Part of a small language model's weights.
Architecture: LayerNorm before each block, rotary positions, biases, untied embeddings, normalized queries and keys, attention and MLP in parallel.
Each number is 128 + 32 x the weight over its row's rms, rounded and kept within 0 to 255. Layers, rows and columns count from 0. The size above them is the row's rms in percent of the matrix's.

# layer 4 MLP up, 2048x768, rms 0.0859, rows 538-561, columns 576-671
size [100 103 108  92  96 105 103  90 117  93  99  99  96  94  94  95  97  93 101 107 118  99  99  94]
[[151 171 166 161 128 145 120 123 163  63 175 102 105 169 169 117 163 112 159 150 185  57 139 145 167 104 129 126 119 162  79  95  60 132 106 149 126 163 104 175  93  83 171 127 188 193 151 116 198 197 123 156 188 135 101 140 145 112  92 156 113  76  89 110 145 114 155 138 104 165 115 139 157 150 107 125 115 187 140 135 135 108  95  77  87 180 149 117 146 144 197  91 102 150  82 157]
 [138 129 103 109 163 148 121  67 167 125 143  84  62 140  79 122 128 126 126 130  95  78 148 156 178  93 166 148 136 176 128 127 117 124  95  98 147 216  77 144 114  57  98 193 210 117 171  85  99  60 143 129 137 112 166 140 175 121 144 111  60 112 200 151 159  97 100 129 106 116 107 139 111 146 104 129 104 134 123 156 122 141  58 153 162 161 130 191 144  82 166 163 157 121  99 148]
 [105 106 127 134  96 116 174 107  98 124 199 153 120 105 114  95 146 106  87 109 105 166 161 102  81 156 114 112  53 141 161 122 167  44 112  58 178  95 127  73  66 141 105 144 153 155 111 142 114 119 150 105 156 179 109 120 115 117 105 154 137  84 118  53 171 158 111 151 122 192 198 121  46 142 140 179  84 149 151 112 137 155 116 147 133 127 157  97 166  81 148 147 185 142 144 135]
 [145 149 135  87 154 154 116 106 106 126 108 122 145 162 183  93  99 122  87 128 196 129 136 134 138 185 130 118  87 157 195 124 146 173 135 175 124  90 134 172 163 181 151  80 123 141 133 125 168 134 108 134 132  98 157 135 144 142 141 156 201  72 166 149 115 175  97 112 149 121 102 105 165 110 150 142 133 165  90 130 137 138 141  61 211 132 152 139 164 126 103 170 156 112 111 148]
 [154 181 131 129  78  90 178 132 107 140 103  55 120 169  80 139 142 132 161  69 191 146 128 120  92 179 141 106 156 103  87 174 103 118 154 179 135 134  99 123  85  87 144 100 188 112 130 111 161 132 121 131 159 101 183 132 127 182 185 135  96  98  73 116 136 202 105 144 188 141  78 151  79  87 114  99 125  71 155 183 161  98 111 120 107 191 149 126 138 148 113 109 147  92 137 167]
 [104 179 164 106 212 129 168  62 152 111 144 197 112 128 110 155 117  91  65 132 102 161 139  53 166 114 104 176 146 174 194 106 125  75 120 133 117 163 134 118 172 108 131 109  85 150 152 151 148  97 162  82  74 164 109  78 122 108  76 176 186 179 132  79 101 105 132 139 104 141 100 147 157 167 165 101  97  96 163 148 206  47 161 145 161 187  87 133 182 166  91 112 121 177  70 161]
 [163 139 138  97 180 133 143 106 157 161 119 166 102 160 127 184 161 149  84 136 120 137 156  89 169  85 118  91 117 116 149 164 185 123 139 144 121 104 114 138 143 211 119  95 143 132 148 112 142 109 200 167 108 120 180 110 117 140 106  87 113  90 143 129 133 132 111 114 134 178 139 152 180 148 122 157  93 148 129 161  93 115 165 178 123 122 119 128 132 148  99  90 167 167 106 132]
 [127  85 162 125  78 129  36 141 125 117  82 138 134 113  96 128  60 120 131  76 142 180  98 107 116  97 151 106 116 143 147 104 120  81 172 151 125 124  75 107 128 114 127 135 133 128  98 162 136 135 112 167 116 145  99 151 134 128 108 126 118 120 119 137 149 176 149 130 110 161  98 122 119 148 145 121 145  59 121 140 115 162 120  35 113 109 184 104 142 106 158  91  82 116 136  84]
 [143 159 110  65 154 165 139 159 119 116 115 126 170 107 102 112 113 117  78  98 117 137  92 144  97 123 136 164 198 110  86 147 119 139 160 128 176 109 118  94 177  99 124  85 154 120 126 124  94  65 176 129  55  69  85 105 107 101 133  45 134  96 118 129 109  88  90 112 108 144 127 140 124 121 150  98 150 116 133 154 140 142 125 149 160 124 125 102 168 126 125   2 106 150  99 134]
 [101 115 162 184 169 119 110 130 140 123  41 158  95 124  99 104 139 132 106 121 149  82 210  95  98  98 103 181  93  93 116 132 132 122 130  76 147 175 134  68 129 125 102 133 157 166  96 139  97 159 149 109 100 117 135 102 147 143 145 116  59 135 154  91  80 132 138 121 115 177 133 107 127 159 138  83 152  97 118 116 135  97  93 115 165 148 124 126 150  92 109  90 120 146 120  80]
 [104  81 140 152 177 109 145 142 115 103 133 124 120 138 142  94 159 158 178 148 154 154 120 127 136  85  76 117 110  76  94 164 143 153 151 116 110 150 176 157 148  95 124 154 145 121 138 131 162 135  89 144 127 130 126 187 126 117  93 160 165 137 159 148 114 146 158 170  97  84  51 186 107 109 110 146 113 144 115 164 152 132 155 139 124  93 169 116 103 120 133 152  96 150 141 163]
 [130 121  67 122 156 107 183 170 130 139 139 160 156 162 123 165 148 163 129 128 112 109 120 117  88  73 138 165 130 127 170 168 159 165 172 118 128 144 112 124  95 161 118 155  69 130 122 100 113 106 143  51 123 123 139 116 179 151  96 144 135  67 119 145 156 126 158 178 159 122 132 124 107 146 233 180 141 136 189  94 165  84 143 118 124  97 167 175 110 115 145 135 117 193 152 215]
 [175 150  94 155 176 108 105 139 196 116  94 115 111 142 118 118  57 189 133 116 191 108 109  83  99 133 127 161  97 167 123 143  97 145 135 136 108 132 113  93 216 117 100 106 126 168 130  82  80 115 102 142 133 164 152  78 147 149 204 158 131 193 111 108 131 119 128 106 124 121  96  60  62 158 140 132  65 107 142 125 117 177 143 140 113 138 102 118 139 158 183 187 124 106 121 149]
 [106 180 173 166  96 141 140 122 154 135 100 151 128 124 158 172 162 110 112 112 119 129 194 197 123 133 161 185 133 190 196 144  60  93 137 188 121 135 169  95 134 143 179 121 147 209 147 100  98 108 147 150 142 126  82 163 119 133 167 130  99  87 173 168 148 152 162 125 147  83 184 137 124 172 140  97 111 143 115 107 122  99 105 155 142 109 129 144 137  88 126 148 170 122 120  94]
 [123  56 129 186 106 137 100 134 207 148 123 139 113 138 140 121  77  77 142 152 124 134  77 170 149 151 112  67  98 101  42 134 129 116 167  78 127 161 128 101 138 142 107  89 164  66 149 144 147 157 131 126 145  95 133 156 206  84 137 128 139 150 144 137 121 223 203 173 114  99 167 122 142 107 173 103 129 132 127 156 108 140 122 141  84 146  95 116 109 120 107 164  94 123 163 101]
 [ 57 121 151 128 160 140 110 156  65 109 194 163 161 138 115 124 125 101 133 111 135 103 107 114 124 138 195 118 148 104 103  69  81 176  83 131  85  93 134 197 127 113 101 128 113 129 102 152 137 100 119  63 121 101 124 135 147 130 135 138 134 169 135 192 152 144  91 129 113 129 121 105 123  89 176 185  84 130 124 137 105  80 112 114 174 118 123  81  84 128 116 109  74 120 144 145]
 [106 121 136 103  75 110  67 130 147 147  93 149 149 133 102 175  92  94 139 118  93 106 108 100  71 178 103  72  96 179 155 110 155 149 172 107  79 111 116 131 192 113  80 109 135 130 116 124 176 147  93 135 143  67  58 117 159 170 105 183 142 126 151 138 130 143  86 111 153 101 132 128 176 113 139 149 126 116 127 132 121 123 112 125 169 199 146 113 126 154 114 151  85 157 127  84]
 [132 107 165 116 166 151 141 202  92 105 178 118 137  85 118 156 162 101 121 144 138 109 128 121 121  79 133 213 119 153 173 171 143 148 193  98 104 106 161 176 148 193 135 106 153  93  73 122 136 155 168  92 118  74  85 136  96  74 125 124 121 125 157  61 103 105 116 143  47 164 120 117 113 119 154  86 104 131  82 108 161  76 128 134 104 178 119 149 101 119 112 128  22 142 159 128]
 [101 171 102 147 126 122 123 160  96 139 206  73 164 115 149  38 116 100 176  74 115 101 179 196 125 116  87 142 100 110 179 162 133 144 147 108 149  92 148 172 133  51 135 104 109 102 162  70 227 123  98 129 139 131 149 117  99  72 124  72 114 163 137 110 138 119 128 165 116 139 107  98 149 120 147 105  87  63 117 108 109 124 124 108  89  83 143 108 121 137 113  86 122  98 112 111]
 [107 158 112 123  91 165 151 104 140 116 200 130 121 127 149 151 103 128 130 101 130 132 172 188 102 104 123  72  66 157 223 122 106 114 155 100 120  90 169 139  85 106 152 166 167 117 152  80  70 161 128 142 125 121 115 119  78  80  83  82 104 192  67  99 101 142 138 124 176 149 113  98 106 134 136 127 134 104 133 140  92 117  57 164 131 141 122 105 105 204  49 153 111 114 172  73]
 [141  83 107 151  96 119 189 103 198  92 189 174 153 146 191 143 106  99  97 111 119 133 117  96 114 135 153 132 110 153 138 195 105 108  95 108 154 119 176 195 197 125 180 159 131 110 122  91  71  73 120 169 169 129 120 116 106 161 167 164 166 179 147 134 109 165 103 142 160 154 215  95 125 112  99 120 163 135 135 173 188 175 111  64 133 147 108 107 121 139 134  86 139 117 160 200]
 [166 129 145 138 108 115  84 212  75 139 144  69  74 173 128 139 143  95 107 154 175 115  87 112 145  73  82  91 149 145  95 146 158 167 120 120 147 190 158 128  70 150 131 156  85 117 125 135 118 105 139 130 122 131 103 172 124  87 214  93 144 136  72  78  84 118 146 109  90  84 125 147 108 110 113 109 142 148 120 199 144 194 144 171 121 128 127  95 135 128 120  84 145 169  89  91]
 [106 158 145 136 139 146 146 157 167 122 169 113 111 153 118  96  95 117 162 110 129 180 145 120 138 102  76 194 145 100 127 142 153 108 158 141  99 151 129 173 155 129 137 102 180  95 134 140 150  99  97 154  99 100 112  87 105 169 166 117 158 154 161 139 148 118  84 129 151 142 149 128 165  89 146 120 130 106 169 126 102 158 165 109 125 139 132 126  88 126 112  86 135 129 111 155]
 [138 176 145 126  64 109 125  59 140 142 110 186  84  81 121  56 118 130 130 132  93 132  69 182  91 121 150 157  69 169 113 115 109 140  85 121 119 210  52  93  91 158 168 135 114 158 147 131 126 217 135 218 153 104 118 127 110 119 111 133  88  47 122  84  78 138 145 113 127 136 131 106 101 115 174 122 127 164 124 187 150 130  96 185 136  94 121 104 139 134  72 101 127 138 122 119]]
# layer 4 MLP down (transposed), 2048x768, rms 0.084, rows 538-561, columns 576-671
size [104 103 106 100 103  93 105  98 101  92 102 100  99 100  98 103 101  93 100  99 105 108 100  94]
[[108 166  95  95  94 141 152 119 199 134 165  71  62  96 156 105 119  79 129 145 163 126 133 106 127 132  99  99  88 120 146 139  64 133 133 153 109 133 118 134 123 154 164 159 164 127 136 173 155 154 125 123 178 155 123 119  25 145 143 101  99 136 105 106 152 173 123  61 114 130 135  63 166 166  96 116 135 102 132 168 144 113 131 108 164 132  98  81 154 128 160 151 168 119  72 164]
 [104 166 107 205 165 174 126 118 193 143 131 124 108 124 123 113 108 150  78 160 121 103 132 100  90 153 121 130 122 142 148 142 132  21  65 112  94  90 157 104  84 102 138 210 101 144 119 143 163 145 105 145 158 106  73 123 148 184 130  61 114 127  94  65 135 132 128 171 113 144 115 180 139 121 142 180 150 128 133 159 119 119 108 108 138 105 100 188  82 175 154 127  99 132 116 187]
 [147  95 103 136 124 162 115 144 132 161 116 165 158 130 108  86 173 130 143  78 123 153 138 114 134  91  67  91 150 137 114 159 185 139  63  80 137  78 171 124 118 155 171 164  88 104 145 116 163 122 149 155 145 154 102 101 133  74 130 125  65 104 140 115 137  72  99 174 110 134 178  75 104 100 120 141 170 122 126 134 165  88 116 101  92  72 122  96 126 181 112 131 120 205 104 136]
 [177 159  80  39 199 156 197 163 132 109 131 148 203  81 146  95 122 118 118 123  62  83 164 159 119  70 129 135 145 130 120 168 150 169  63 125 116 118  85 110 110 114 132 147  89 109 156 110 121 131 202 110 123 133 124 120 125 132 143 110 121 123  96  74 164 142 147 135 156  81 151  95 107 145 120 157 124 141  80 123 153 176 140 116 141 143 133  91 178  97 116 119 130 128  68 140]
 [ 97  99 196 209 113 143 144 130 169  75 175 150  87 113  86 105 108 143 141 141 186 106 143 109 212  80 114  73 113 142  86 178 143  34  85 128  95 111 136  87 147 119 116 146 134 105 147 157 110 100 115 152  71 133 100 166 140 135 141 123 141 152 133  92 145  94 134 131 150 124 129 122 135 114 158 133 128 108 130 170 121  98  86  99 103 174 169 181 166  97 160 145 117 139  85 167]
 [141 127  79 100 101  77 118  98 141 170 139  98 147 199 120 115  68 117  58  56 189 127 129 126 125 156 134 147 121 114 139 129  54 118  86  46  59 120 125  99 120 121 138 154 145 114 135 133  99 124  65 104 137  98 198 107  80 161 171  69  90 121 106 172 105 133 165 139 156 139 188 143 174  92 142  96  77 127 147 139  47 154 142 127 154  60 132 136 110 169  76 135 121 168 157  72]
 [154  77 142 151 109 168 162 125  79 144 145 131 136 136 166 117 182 115 165  95 112 116 204 117 103 147 179 128 125 150  96 148 135 174 107 140 144  73 206 166  78 137 116  63 104 142  68 117  70 107 147 161 167 164 173 168 149 127 134  87 128 179 141 173 130 110 147  93 165  80 118 128  65 100 137  98 148 112 118 144 138 129 114  96 158 130 100 139 123 110 100 143 129 100 162  45]
 [105 129 148 148 140 155 123  91 103 110 105 186 125  71  89 123  81  91  58 193 129 128  60 144 165 141 105 175 147 106 135  92  49 163 119 133 154  95 113  72 136 137  72 126 116 109 153 138  64 163 164 103 111 155 136 161 117 113 122 119 150  90 176  98 140  84 140 130  89 141  47 158  89 143 160  91 138 124 138 107 121  98 134 115 157 116 131 141  89 179 150  92 154 209 139  89]
 [110 137 122 140  69 159 126 151 104 110 117 171 130 160 142 127 118 179 101 166 144 126 133 188 117 160 116 187 154 143 158 146 129  99 101 132 136 142  76 140 183  71 124 104 195 145  74 175 122  70  94 145 123 137 162 119 133 141 167  53 168 110 181 147 107  99  90 127  86 115 146 136 157  70 115  96  75 125 128 162 163 127 143 100 141 140 180 193 166 140 140  87  82 153 103 136]
 [191 150 124 121 124 127 140 104 111  98 129 124 158 159 117 152  99 130  83  56 116 127  72 136 136 167 139  94  56 112 139 112 166 137 145 204 118 154 140  86 110 108 170  70 160  35  43 143 140 124 149 107  37  92 143 106 131 145 116 169 140 117 139 180 115 142  96 169  91 159 118 137 159 115 100 140 111 153 123  61 153 158  90 101 108 150  82 115 161 109 161 127  87 104 152  93]
 [120 150 129 135 113 147 160 146 108  90 144  99 115 192 125 145 122  98 125 181 131  65 163 152 107 163 119 128 113  40  97 109 130 145 166 152  95 151 143  93 158 141 177 120 122 121 190  88 107 162 121 126 137 159 134  92  94  49 183 146 129 165 114 147 102 131  86 130 114  87 144 115 104 114  87 123 136  85 201 120 113 103 123 100 118  99  90 130  85 108 163 152  97 108 106 142]
 [143  92 114 106 150  93  73 137 117 120 145  64 111  64 103 183 111 110 102 114 138 142 162 145  54  67 170 119  98 146  90 122 162 173 155 131  98  56 192 112 148 118 160 157 128 139 127 134 114 137 127  55 113 144 172 106  81 194  93  84 179 119  93 122 189 146 100 151 134 146 119 119 158  66 152 173 141 139  98 169 105  94 114 109 103  94 166 190  85 117 157  96 123 129 156 177]
 [179  79 110 145 114  91  87 216 157  99 159 107 119  80 115 195 123 123  82 162 122  79  81 120  93 177 132 117 153 116  71 185 116  97 106 115 111 146 133 171 132 148 122 140 215 140 162 120 100  47 162 138 169 133 145 108 119 119 176 123 216 129 152 106  90 123 133 194 128 104 117 147 111  97 118 170 147  56 119 102  46 112 164 134 110 103 169  98 165 113 220 117 138 107 138 213]
 [112 145 154 165  92 155 114 157 164 120 132  74 148 188  91 115 139 123 136 102  59 136 175 116 152 150 145 153 107 142 144  84 133 109 159 121 138 142 114  99 136 136 116  87 116 154 117 111  57 143  97 152 126 147 148 118 189  89 144  89  89 144 122  65  73 129  76 104 135 202 126 200 111 139 154 128 122  94 148 117 111 133 141  93 127  80 197 119 134 188 115 139 148 126 143  71]
 [142 218 104 166  88 137  86 162 152  85 113 103  80 173 130 123 106 166 149 112 109 151 153 169 150  87 145 108 144 151 176 159 146 130 132 159 102  97 115 151 137 124 126 122 132 125  76  94 178 200 117 145 105 144 146 155 190 179 127 103 102 177 128 101 103 121 182 109  68 170 147 113 132 113 143  92 106 137 129 123 160  99 120  63 160 152 129 189 113 124 100 134 168 103 126 114]
 [178 145  97 139 129 142 164  66 101  75 103 114 111 107 116 157  54 141 193 138  43 102 155 139 130 102 134 170 158 132 122 102 128 105 141  61 130 128  97  99 127  74 146  99 104 156  88  35 170 119  79 127 169  50 132 181 192 103 130 135  77 159  93 183 171 104 114 103 133  91 118 151 158 156 124 142 121 109 107  80 129 119  88 159 141  61  95 122 162  87 114  87 161 139 111 150]
 [113 122 181 124 139 141 128 162 114  87  69 121 119 174 186 130 137 132 149 128  78 160  68 157 123 101 124 151  90 137 108 135 187  91 161 124 158 154 129 122 172 164 115 176 110 121 155 162 104 157  93 122 131 113 139 125  86 161  77  92  93 136 109  80 112 107 146 144 160  83 177  76 132 131 125 152  98 135 140 156 164 147 156 169 159 130 160 111 121 100 104  97 116 148  86 170]
 [ 96 112 122 127 137 121 116 186 136 127 138 154 157 202 104 153 115 143 131 151  89 145 108 165  91 170 128 106 163  97 161 175 146  91  88 145  58  97 113 111 140 196 134  67 156  96 112 106 142 119 155  96  85 133 120  92  88 168 126  81 105 135 139  85 176 123 124  87 111  93  78  99 185  83 118 144 114 128 124 110 177 192 118 152 135 224 101 166  60 107 140 100 122  83 190 101]
 [103  83 142 130 157 146 161  93 154 100  92 136 127  57 136  96  89 152  80 166 130 139  48 131 147 142 103 138 168 119 140 148 101 111 127 125 127 157 128 137  94 120 164 142 145 155 145 128  72 149 120 125 144  78 160 159 156 141 114 132 140 149 164 104 132 123  95 132 133 161 106 108  92 119  90 183 159 136 139 137 124 192 149 145 111 105 111 139 127 128 146 132  68 148 137 155]
 [180 143 168 102  93 107 166 107 104 132 162 134 105 196  84 146  95 133 113 137 164 124 216 191 121 169 133  90 175 134 104 125 119 166 119 197 226 144 108 116  88 123 153 168 148 149 143 113 105 121 146 103 107  65 143 166 116  88 108  90 114 101  88 129 109 155 142 157 111 130 177 114 100 153  96 158 148 117 113 133 101 194 125 106  65 108  91 118  91 159 123 145 141 106  90 106]
 [ 95 105 168 159 182 142 118  94 147 104 122 169 147 215 176 140 147  89 159 169  42 192 200 132 153 148 108 146 195 148  82 173 171  91 116 187 157 145 102 145 150 129 122 149 119 106  81 146 134 109  99 142 133 106  97  88 167 158  88 124  59 176  86  98 121  82 123 112 155 205 127 158 112  88  84 158 131 137 110 135 101 154 140 120  63 170  56  98 128 149 125 122 131  89 131 220]
 [101 147 145  68 102 145 106 149 138 132 184 116  93  37 169  37 146 121 149 148 124 121  88 143 127 179 105  90 138 110 160 146  98 133 143 174 153 114 104 152  97  26 166 155  96 160 117 127 120 155  89 169 146 116 121 120 154 100 199  78 133 146 105  86  21 141  91 152 126 120 175 144 134 108 132 128 108 116 140 140 161 123 127 115  75 165 217 123 192  94 128  78  76  81  98 137]
 [ 87 192 142 130 135  93 135 128 141 169 162 139 129  52 164 174 113 113 147 161 231  99 137  85 121 128 164 143 120 127 128  92  99  67 157 115 112 159  87 116 170 143 103 186 144 170 119 118 131 134 135 136 164 163 133  48 101 118 182  99 147 134 173 127 194 114 151 132  54 178 135 173 193 108 140 162 123 121 144 120  58  66 106 138 172 113 104 143 133 114 178 163 170 176 113 132]
 [105 177  95 136 103 174 177 164 149 109 198 151 103  57 138 130 174 143 136 115 116  67  90 116 164 136 177 163 150  92 202  71 123 110 175 130  99 206  83 123 155  92 162 150 194 144 140 163  94 129 122 195 140 114 138 136 149  99 146 130  62 181  87  99 163 125 116 142 131  43  92 128 104  91 173 136 120  97 173 130 129 113 151 137 136  86 181  69  94 105 148 113 109 118 116  87]]
# layer 4 MLP gate, 2048x768, rms 0.0825, rows 539-562, columns 576-671
size [109 112  94 108  96 104 100 103  91 104  97  90  98 101  97  97 102  99 108 110  99  97  99  97]
[[139 104  77 108 189 118 182 175 171 170 118 111 111 135 116 121 107 100 122 139 111 117  95 154 112 102 158 125 160 166 129 126 145  92 158 146 162 118 107 192  98  73 199 195 190 161 145 177 143 168 121  65 156  66 180  91 128  99 154 140 125 167 221 146 197 122  77 126 125 116 141 154 122 136 109 115 138 124 131 186 107 130  98 129 117 140  71 126  79 107 132 202 160 158 131 154]
 [165 121 157  84 126 140  72  75 144 164 175 180 141 106 129 127  83 123  83 144 108 111 123 112 157 172 119  98 178 114 110 131 191 163 129 137 143 178  58 150  85 102 135 138 127 116 137 170 106 129  94 186 216 138 143 210 150  63 131 168 140 101 161 100  58 170 118 110 159 129  79 145  93  92 108 146 131 139  96 131 110 122 144 151 113 125 106 181 137 130 127 147 123 104 140  96]
 [188  94 100 174 131 126 140 106 158 126  76 186 177 144 112  75 164 129 158 175 153 119 125  54  96 169 100  79  99 146 124  22 107 158 114 136 122 130  85 135 177  76 114  69 156 173 108 152 108 144 133  95 136 181 153 129 144 114 104 102 151  99  69 117 127  96 155  82 109 133  73 133 156  81 120 118 182 123  98  64 119 118 101 123  94 148 101 168 128 128 116 153 189 128 117 100]
 [ 83 117 155 177 173 108 161  84 166  93 169 151 136  76 102  84 146 136 118 142 133  73 156  94 132 140 107 182 146  95 126 127 100 155  99  81 144 123  65 144  95 125 140 121  64 125 154 151 119  95 125 133 106 131 132 134 136 103 113 119 144 157 194 117 133  21 145 139  84 119 184  89 174 107 121 126 171 117 139 106  86 176 103  85  89 159  65 145 117 126 118  94 118 132  63  98]
 [131 124 171 110 140 177  96 144  49 140 137 187 106 133 125  89 161 104 139 173  70 222  83 119 112 131 228 133 141 147 158 133 158 136 190 150 187 144 146  86  77 154  83 127 141 156 115 167 141 146 136 102 158 133  88 135 179 142 104 182 180 120 115  97 170 179 139 114  95  85  91 120  83 230 120 112 165  93 102  93 147 122  87 142  85 178 111 127 184 138  61 124 129 141 101 171]
 [148 162 107 105 146 175  39 157  83  85 148 140  78 131  70 171 198 106 171 176 118  95 108 105 109 166 134 153 157 100 127 136 132  95  99 101  90  49  83  88  97 119  74  93 162 150 105 128 148 128 116 151 124 110  64 150 134 117  73 166 123 188 128 119 127 115 149  98  85 136 123 128 138 147  82 119  97 210 149 123 187 109  83  95 162 133 167 101 119 108 157 164 156  90 165 179]
 [122 168 127 139 122 206 148 112 158 148 168 129  94 129 141 148 120 106 174 120 118 133  77 136 157  93 115 122 154  87 160 132 116 119 158 203 120 139 127 124 133 156 142 102 135 123 120  92 140  98 169 137 143 134 155  97 143  76 146 127 209  91 102 113  80 124 165 155 204 162 115 123 169 119  90 205 153  49  70  90  73 154 124 134 204 112  92 186  48 131 117 137 111 154 116  91]
 [159 109 120 143 127 225 149 144 126 116  97 111 123 120  75  72  90 104  99 142 139  98  66 173  84 162 164 150 148  98  93 121 105  78 109 137  95 130 144 156 145 114 169 179 144 143  75 117 147 116 110 145 116 214 153 114 162  96  79 126 184 139 112 160 110 112  84  97 129 148  75 126 137 114 122 149 153 115 134 110 142 134  90 149 117 171 111 187 142 137 144 158 155  93  94 193]
 [138 114 110 113 144 113 147 133 104 130 112 138 116 117 101 155 108 135 180 201 123  53 106 116 112 167 145 159  91  97 153  74 125 147 137  80  96 127 131  87 130 102  92 118 128 138 166  89 114 169 110 116 108 145 131 152 110 142 124 152  31  93 150 110 137 137 156 110 129  90 161  90 102 123 153 109 145 134 149  92 189  55 148 132 107 116 101  97 127  88  84 116 134 145  95 149]
 [125 123  61 155 104 112 121 142 144 139 112 118 133 160 146 130 173 179 144 126 167 164 149 148  99 120 157 166  83  96 170 162 146 114 134 146 106 141 126 153  65  76 213 127 130 157 167 154  79 193 105 117 109 106 134 111 169 137 120  81 160 118  97  80 157  89 120 187 145 197 166 113 127 113 187 140 137 170 105 166 112 118  85 141  70  76 170 105 107 107 167 101 108 110 109 127]
 [156 127 163 130 124 173 134  98  99 189 132  72 131 137 138 150 127 118 133 135 115 126 198  92 114 156  72 126 162 102 114 120  93 146 132 138 160 137 130 175 140 119  72 131  65 164 125 108 158  99  68 164 112 174 112 108 173 117 120 121 117 147 138 111 145 103 121 121 140 174 125 150  81 152  82 174 128 165 116 206 141 158  59  41 135 133 143 103 125 144 135  99 158 109 151 245]
 [131 101 132 178 137 120 126 155  95 114 156 138 169 111 160 143  95  95 160 108 119 123 103 176 154  79 130 149 167 180 119 137 103 113 162 169 126 161 124 173 147 115 149 106 159 112 171 116 116  59 140  93 107 124 102 123 177 106 118 109 132 153 145 121 213 154 118 102 158  80 113  77  79 155 160  88 123 140  78  89 139 156 123 167  82 122  51  99 113 135 122 145 128 157  95  97]
 [144 159  84 154  89 149 129 125 149 128 145 147 107 135 157 131  89 103  78 144 127 101  69 160 188 153 121 116 132 148 124 162 171 125 157  96 100 151 101 105 147 168 125  90 114  71  98 106  77 137 114 134 100 110 134 133 124 134 150 176 158  67 138  89  94  96 152  95 123 160 105 145 143  63 134  91  84 119 189 119 120 138 137 126  80 152 121 117 170 118 101 125  80 123 163 132]
 [160 161  59 180  90 185 110  69 109 145 110  87 127 198 112 115 120 141 148 168  98 167 120 105 117 123 132  86  94 114 108 133  89  96 112 157  99 122 120  82 104 153 119 185 162 116 125  84  86 126 165 142 112 156 183 145 166  76 112 123 157 131 116 156 112 135 132 161 170  98 191 112 145 156 137 166 101 125 157 144 138 160 143  66 144 125 119 114 102 131  96 126 140 124 135 114]
 [130 135  85  68 115 111 182 175  71  99 178 123 117 122 109 112 121 147 154  79 164 166 147  61 117 142 104 192 139 119 119 111 169 123 114 119 199 134 120 176 145  54 120 102 145 113  81 127 191 116  95 141 168 128  62 109 133 121 154 129  92 122 111 140 120 182 171 154 129  80  90 159 175 132  99 133  97 179 113 141 151  67 101 112 168  74 119 113 137 122 195  92  93 191 192 192]
 [156  96  95 214 127 160  87 144 154 144 141 169 160 175 118  85 124 179 159 104 129  93 170 144 154 188 165 106 201 138 116  91  95 120 147 141 151 102 116 112 122 144  76 202 139  96 160 103 136 124 117  90 154 139 130  96 156  54 161 137 128 102 128 129 141 151 138 140  77 130 160 150  69 184 136  61 178 142 103 173 175 183  74 142  82 104 176  89 113 102 110 172 118 195 125 114]
 [151 163 132 110 146 170 122 128  65 169 128 126 112  38 136 123  95  66 172 118 137 138 113 119 146 137 136 148 107 170 156 151 152 148 116 122 116  77 163 175 191 141 206 138 157 158 117 190 129 144 124  93 126 137  73 145 102 154 160  68 119 142 164 115 103 147 129  84 119 145  84  58 140 173 161 109 120 104 134 131 182 171 142 131 129 172 113 140  95 100 141 178  77 176 115 160]
 [125 122 155 136  96  57  99 111 101 181 155 125 146  69 129 136 164 186 128 134 129 106 126 108 162 125  93 107  88  87 184 115 131  78 112 119 151 122 103 137 152 140 114 124 137  96 164 135 104  88 162  84 137 164 120  72 133 112 143  82 152  75 147 168  79 109 224 113 127 150 123 213 123 160  92 127 180 147  98 135  76 131 143 125 101 113 144 146 136 129  98  99  82 115 142 147]
 [144 120 132 145 168 155  87 117  99 131 137 151 181 129 154 215 132 131 115 134 150 100 124 162  88 116 189 114  85 189 103  67 125 150 115 102 114  73 152 123 194 116 117  85 129 100 115 123 139 113 118 156 166 134 108 122 197 114  64 136 142  96 150 200 121 161  45 185  77 169  98 125 113  85 125 122 153 132 128 142  77 150  88 147 119 146 135  62 100 151  69 206 104 130 171 133]
 [151 127 164  91 122 169 113 139 118 142 139 157 103 116 158 203 160 154 152 103 152  80 129 113 145 127 145 163  82  91 102 166  87 173 101  98  98  95  93 153 126 138  90 187  73 133 124 130 141 111 143 147  96 193 179 156 132 121 160 162 177  86 120 114 110 146  91 155 138 119 181 111 123  86 134 102 173 131  88 136 106  66  55  95 129 151 137 146  68 159 161 111 155 116 137 137]
 [163 118  79 128 137 161 107 129 178  77  98  93 150 177 110 160 144 146 156 120 100 118 181 148  72 111 188 133  92  95 134 110  93 135 169 152 183  80  86 136 169 199 115 138 139 121 133 129 103 163 140 115 147 144  82 130 126 132 103 105 107  60 158  75 118 132 143 160 134 160 119 101 165 121 190  83 123 180 135 111 126  83 159  97 117  37  52 128 142 159 127 151 110  71 188 142]
 [158 163 103 179 127 125 171  77 112 124 130 185 203  87 157 140 160 131 128 140 119 168 137 146 100 155 121  18 156 128 105 194  70 135 107 133 119  98  33 165 168 172 133 134 150 141 139 141 150 155 152  51 102 181 147 172 153 100  89 158  92 125  82  97  91  96 163 128  83 127 167 129 106  83 138 175 116 131  72 114  98 138  89 119 180 134 108 154 166 126 151  95 167 135 132 165]
 [103  71 132 131 172 127 163 176 169 144 114 136 104 165 185 186 175 123 105 150 149 166 134 134 161 165 114 169 136 123 128 123 140 142 124 102 176  55  91 170 149  96 117 105 175 188 127 128 124 150 151 108 138 104  99 102 147  87 107 172 160 130 132  87 187 158  99 129 160 115 122 123 148 106 123 142 172 157 141 117 119 117  98 136 141 168 151 132 155 207 181 131 114 106 185 122]
 [ 91 152 129 205 141  84 165 117 191  96 137  97 144 111 161 117  76 158 179 125 113 114 128 150 114 170 132 169 114 149  98 122 150 183 104 117 181 161 157 165  85 119 107 159 102 144 138 127 140 123 148 194  70 120 148 156 186 155  73 102 123 108 121  83 100 128 116 139 126 157 157 173  73  79  59 177 103 121 103 147 173  67  94  77 170 102 129 153  94  88 144  15  71 147  88 133]]